{"num_attention_heads": 4, "positions": "learned", "init": "normal"}
Each number is 500 + 25 x the weight over its row's rms, rounded and kept within 0 to 999. Layers, rows and columns count from 0. Numbers have three digits each. The size before them is the row's rms in percent of the matrix's.

# up: layer 7 MLP up, 768x256, rms 0.192, rows 222-305, columns 96-127
# down: layer 7 MLP down (transposed), 768x256, rms 0.196, rows 222-305, columns 96-127
up222 101:498496495503506475535504513492482506503477500510562487509514457489552477462509476469566499460498
down222 108:440488508478502474525487494458482520512445519538528520544496507558547489466513537503497486532481
up223 103:534537467482480480497516538497485503561481522482517485513481493479502500527471474474504521486518
down223 107:513499501542509497468484461454498505460521489502494487496470537484509513507511472484548491529456
up224 095:495495514487485481469498476461516484521491556530510497492466514519492475482500500519471408493501
down224 102:513495549516503508496499486503487495467478490510510539546512525517496475525513485497478559532550
up225 089:472495486502453482531517522543483488492559502498528547521467539482470523523496488479472516464509
down225 084:508514539501512502461487507456509491486483498461467510488508486530538467474484535514510484530506
up226 105:516470501524469484469532520510496496476484508511505496491482526539521534501513506486515527509529
down226 114:483488525495516507460496508466452508529524477501497494474465486475525522485459511535502481532511
up227 107:465479530525482549492479534452514522528516496530467529493454512474477473506491547510502496513488
down227 099:515501493527530493484546464482495488526479478513520507503533486512501525504479488499461456543523
up228 084:497520530487460470507462478476476498501521511502457490501492540449525534569517548505509468466535
down228 088:508494464489489491437493518472500505518517517522479559478476516476492488476483500500499477551547
up229 104:502499468507537485469486438480501510505442489468560514492518498488491493494483437462542490497518
down229 099:525505533481490499518484539490528465452434489512455471506522513482537501488495522550490522528501
up230 115:557485500485494511476521468483510535493483475490500524468534517476529523485459526506527502497507
down230 111:498506480516538495532488523497510519504504528496510490507477471489514483485538485528441522481536
up231 107:556541515539457536499511497532456473422474451501486504504557521516532516486485523496488452517486
down231 107:472475539429522491515500528458463495517455514511500522488479513510501519509427498504499492537509
up232 080:517531501522554490501447517481477526494515498521520479532454502510496476494471489482523472449513
down232 085:490494500466475553501504533529494471496526462544479507510525560524471552511477528497464518524511
up233 095:531492504507434476502541557463507479462515492517482496489487454495548504502475488469494469527476
down233 100:464490543516493504483534530453438478510490571481506525525491513477509505521537519471522508503484
up234 097:562479504546519481460529566497520482463515488466498480490492477488511540479491487496470534495504
down234 096:563477464502517494437533501478510518472533479513505495478503453468485536519507503476514471483492
up235 098:488551518491510545458491490457471536470540521499497509504511508468495473540496519497489501496520
down235 100:509488456448488504522521469545511496508497473501469510480514514473450504464503511524520509480513
up236 113:479512543492464466533471515469489449501483496499481537460526523537508477492489490521518494529518
down236 100:523494506459465539449483512520533500501530480519428496528489506491478545522566516484478538432538
up237 102:487501481440498483508493524560506493458495504515474501512471521504536483527518473502548463506460
down237 095:490505513516509490508518481477488549477497504484485549467466506478519511486519539508444511483514
up238 106:508522493496546466475498465495495512505503502487488514446557479549460525493470478512475474532514
down238 093:514462516532509477497497517504504549502456497529488537528436519470500481505484498530481523477523
up239 088:540472459513480489505523509516475510528536504530463480503516504489488553513515559550482466509529
down239 093:500489497500485506481509485488538502494544532504521487492516484463501475494516486517541532491533
up240 106:513493514471520529493539465508498479461482506449536506490519475479518507483504496520521491545465
down240 095:490462463557525453514483492438466510492517508499465529496503501505520508462469476493476550483504
up241 114:484497519509503490507505500519470491476504504482522511465487494463527481534547516488510524511490
down241 120:493499454510492472509486490456456501503509527473492477486501497462483519487453545509515476516522
up242 103:502506543486529511557510449492533512464499509511521527478487480524477480478500488505486497550482
down242 104:545475488497493498505486543547446528545493468498508533470496547513468481491494493528502474500493
up243 098:488488477492509529501521478527510478513556510488504492507545486506532520489538483527491522503522
down243 102:499497522484525469498485500494512540472501523528479467513534529509486506543500501490473469502517
up244 103:480489470486486518502514515514502459550453512530486484486457568511497538511520525528506482498474
down244 107:496511506523511506478510492482439515517471511502530487477490514507479508468520470518479558488518
up245 104:484518469447549503534515519469557520482502537499482514482534549484496544534461511503524482492475
down245 116:480494470450509474526521498522506509497493530476522489479541500477482509444488520464493500502529
up246 106:521496504481503539513517482514493498500524460544517506450509510530510498527539490503469508505505
down246 104:488540465506474468513485481551539463479495514511523485509476467454538506491503472514512504507482
up247 092:480504507485535512517514502537492566484464492522521489499526498490566515502531563516450451491507
down247 095:526537501493460504482502516510484501493522494522504505497496530492499504506469470530520457510504
up248 097:521511490510524489549499506563516509519529505482469551479482496502520523479480495455454481488497
down248 094:514482532503466502525510506502479520464485504543492490521518497515543517498525536533497474506530
up249 104:478527491509489488541475518469506488489500483507474481445496455513514484490484509509513491509533
down249 103:509525460519485446451504505512543516442507483491479496521472490483545530506536474506500467497497
up250 099:528485460500530522494558503558508504495496462495527524529505477504507532488522450513491511469487
down250 088:478492507491512489512494553444515511507473528543533503492519492492493507520482556493512472566500
up251 108:471502507484476500515532536487526470513517504512463512553491491491489520486484490509487491509476
down251 105:515479527486446505512493507529460541444506507489463472509521493500503489510482506512464520496549
up252 084:527499573485549487531486496506507486492491469466551526495526458551479511563478502503441480512519
down252 093:471542481498449506453555482511481522504503510509510483473491557520518479450511499455520500484536
up253 104:513498513518531504494491495550501539474509520485505466498510504538519491512472482498492476524490
down253 104:506500505498538481491504480497496459537511462462485508554502484506513452501511512522513530527531
up254 096:479497529476455459474479484451525506477469473445464481511465501511504475490508551491466512487481
down254 100:500464490529465535475484490481494521510471513477533517478521536574542504536479490484521506520477
up255 086:493506536511501517459504487470537513508537496493545501472495492483447488485475537531501517498558
down255 100:473457511500523483462531446525488520503502527465470493511531542436477508496524433536507507517513
up256 107:482498549466549453559564457490493460552495466572476494468430480478507509515508489493506478487511
down256 104:509490509552488448463510515481498529500578515468500495478511492491480518471509472512533487509496
up257 116:517496503468515506504534487542489445465490474509482511524520507498503541525493565530537490512514
down257 113:449507473504513477495484494442514521567499475477544456501504507514501476478511456528480499497522
up258 103:499497566503505512524431532484472480521505537474505509521507498494525441528522484488512522516430
down258 100:456484482463512529473528514550533499527521514505494496479458515511511521499512506456533485503479
up259 102:458490559517533532507517498520503512494501495464531434478514489473498524528489551521547469492522
down259 096:489491491526457438505467525548472533504505520512502500542483484475463456465481491495468479493502
up260 102:487474510523556503514471485512518507512501477489520488490525520502467497474501468487507437519482
down260 101:466520544473492462501480522469507523461522485481540525507522508514560482480493508507487510488518
up261 101:476515501469514493495485501512560523498470503513507476530519525492458490495470493513471470490501
down261 102:489530500543501512509502488479489514508514509480443483538502474510490510489522512482527530504508
up262 096:485506488503485531450463473465476510519492484501492495499464526466446483487473517525499512486486
down262 097:457504506526496495510517513487518473452510499476515523492519461522552475494468527492464456500534
up263 099:558500499514487492488530540513520508469499520539497509505467489488491466468538487501518520485463
down263 101:485503517478508483524481489504511474479508477468500488485518497488546467493478518511492494493498
up264 105:454530532502515479513508449499500492523489481545494522513467501513465495512544513515508529495460
down264 109:482466495526498493514460467510557497485481507478510503483503491475511499480501513509499550512489
up265 100:521523504496438519523486491509504447459477491475538472487501487482534520449468466485481453479510
down265 103:482484519473538526529493480506507490501490492478505543520516533483507448492492475500488512521495
up266 098:520526554497544525501505478533506493506538476516475521503529495477497472470498500484470505477485
down266 096:500485470516521464510526541480461495524520524492484533533507481476475478516514500486462483546513
up267 098:524457499497555509500486516496523483486475533524485489464551518495484530529497452489509486534490
down267 105:501542511491489504468495469486478489471491481452509468486492520554510495532485501495473541457530
up268 109:534478498514508535537508457526505479484492461525508498531465472532517496510469460477519501473524
down268 088:496508476532450500465514515532503529492525516490491562472487527450489499555532528489490505478502
up269 100:531506515522515498518524512526492466455485471511528494542529481516529510496501493504487520508489
down269 095:461475517514538528504494484469445514445498530483569473460483486505478453492476551514534527495509
up270 103:474532487484517495496471463486507506520504536525536480489528539496457523519497538475488494494485
down270 103:525496531499459548484529497524523490530497495501468525517511500474498519450478520520525490478491
up271 091:497490493490511494523450455526483502487503506485510504498508485501509482443533533479504489505530
down271 091:489494526488476508488508497482479472499476495519516549504512535532478495473492496535487538476509
up272 094:527517510531507465453518510514502495486526502456495505506481532491486544517508523497536505479473
down272 089:509495548489508481548486500515435526487466494488484508494528472480482460484502485552500478523490
up273 089:496498472473499524507505494543503544482485457465469537511509488502514510490483529545498533447521
down273 091:491498552490464502470459499482525508490486533476484412503511511482480510501501491487483481524510
up274 105:499552522521507523460497500507547472507503457451474543521505516478495502479488539495471530467554
down274 112:551518508509478529515478480516534477491444519508486458487505482491541509478490474520515461467505
up275 103:452533522472519487528525515494576490470504520519454511485540489511480548498456521534504476487579
down275 102:553506508540502517446475462496502546524501512500540523487470513507497512523529488513503496501506
up276 099:498503485486499493510500470499479476520532488508466520515486529518501458487495483527481503484507
down276 098:470495482556512524470485535509508487486493442512477497513532496527551462511480549503532493525496
up277 095:502483503496493537514505469542513509501447493476520476517525506499518477546523515525492464486477
down277 086:555485489545473498510489455489519526511544509526511498503525449507535535460480522494499517531504
up278 098:472505496503497494479459450477476480491493470461482520469507535507479476547468523524462477498504
down278 093:490463564553509491525520540544487555485536523448477473540500516489518510485495475526507520496482
up279 102:501492501524505525528472471467518513515490490534508460465488472514504536543500491499510494450478
down279 097:522440505470548460499502522479462481480492480504479485478494517512463480462518529485472545533540
up280 106:505522463475497519489513470507492547452498492454505525461484496518517486473553509446523496490496
down280 104:543541542517496471530541484460506448527492496499466497491502504510508482516455482489479462471515
up281 087:483511474534520498485502503523504515513480472499497468499524506449459484507518497514523502479493
down281 090:504495493477532496505464554479513520516538484483526496491492532507510493495477496474540476466498
up282 100:519508505519510521499498478489510467495492472562481475463457491475531492432497485492510515506503
down282 100:495504499506478513497447531478488528507495499473508521528561473528456503535527519490493478491486
up283 104:505504502476504500513500497511449478544498455516475518510505530463473525488514533519478533495486
down283 101:539490525548518524480529505489517514535505497475498477461487480476491464481490499515519489472520
up284 086:526508476477507499509525530540518469467444470554490494459499534517456489508481494482523466486511
down284 088:467503487485495510516495480510484503521522515483513511500479491521499529456526486524497491511462
up285 114:505476512495522468508508493498502496459527554468474535529472473545476439469506534455432511547478
down285 117:526504514521528515544473453519525475478490491491493476504484467521479507522510531504504517511473
up286 097:497511518475495486504541485499513508466513551483504519486499472493470538507508447497520496543458
down286 101:488504499474441483495485455514516510527515500525465497502490513477491473477501543487533481462507
up287 095:501539490477482534509533475479514470487515507481517484536502524507493529442508495502489515482492
down287 106:483518549539492494536508471470516463456508507504484478513478501449440515466527483522509491485505
up288 107:504481515505458489478530513492459501511469511465524505511442532512512501444510501512519579469508
down288 109:533503466497545510519506536497465493499458465486513501478516509492493508472518456500514508475486
up289 095:524532494567469487531537492511482515439489491494513540465473531517463509493488533512485521513500
down289 097:501519532508453473524502504479510456495513452511525531513528486492508469472523487515483443499518
up290 102:457498467487505482499525485482539507453524517519468516494490519510522460501497508485512516512481
down290 098:521518542488443504509514511521476542538491484524455494490487485494539459486530538530453520490479
up291 092:543517472476509519507507526489513513543522483509508520507424525489449473504485515507520474479482
down291 103:470530499493518453481449486500533478544496498496509434493558522501484492507513494495501520503572
up292 097:518523479525480545481513481470474503502532540475497485492497518522507498493471522526454518488526
down292 103:501543490489500477518482505486515531515510451471481488517475498498508495499477512466482480508474
up293 088:494553493513530457536523464482458492531515485500524481514528473477510484479463483512492459526501
down293 090:467439482533494488485477499513510526483474513526489454494495524464481494520523516482488505488467
up294 117:513503528517521518523539502501456521499493524482513504449511550491509466446473539511495471524476
down294 111:534537459547478472485488477464486516471489526501546457434496462522481508503451492539437508514531
up295 099:468500496503508505520481517528509511482514452501551492502467495466478520520518478460463482485534
down295 090:520506491488490520507490505496493522509509503543493501490486517538487477484446450503496517532513
up296 103:478510497511503467502476469491498483496486479498476483460496523485500503550530492538460484524485
down296 110:495499526502512580486540511517532520498484465539525498487501478491496478481495511500522513479510
up297 095:516498513534500507511542507475481508506444480494483529502571491496492520499501542472491544460494
down297 099:508528537505530468466510490486494441531463514494506459556484574494503491521508509508472476530510
up298 103:462529523467536511564489487529488517509500532531494524498505519498504505512493480548521536529494
down298 094:501449526533478491517505493503469517522541470489532481514510498548492465484531501542514541492485
up299 110:490511496484508537510499484502484482526484481521549489471522500480498518482509530524507446497477
down299 120:508554504490542454520507463484541474512464513455507498530505504525461507494553513442532488467491
up300 090:519447487531454513464456520511483505491492475496445565513466510460491455479539516510486506494498
down300 083:485560458482537513542521481526458481525489497501505468479527492531543510493447497486530495521502
up301 099:503484493500493471520507486474465495505495520448449510480484519492540499506493534479484511492532
down301 095:475519505494520495482489520515498520488489496562538524497556517477472494465484489479512526542490
up302 091:443520492448521485509487451548514512529521518500457503485503496505505488472479480503484493514533
down302 098:515461532514460446518496498459480481458518547494541494493477534496528509466482486473494493496465
up303 086:487499514539508483497489487516525504481526548517509488508497468508517501475504497473488450504514
down303 095:495510506488479476522483513493522498489507480502477491490461484493456559497504511511495507526464
up304 108:505509519501500479519477509509493530506459517510478515504552510479530481492472515506511549492522
down304 100:513494505483513538555502475531520543483506505492504493541514471462532537504495471499490470520493
up305 097:490516464523506504469504502543497470514530470473532490495511486488476502507461504503485499496506
down305 103:484514549514514475546481482471502497507449488527490489532454509501529476488493498523495503510494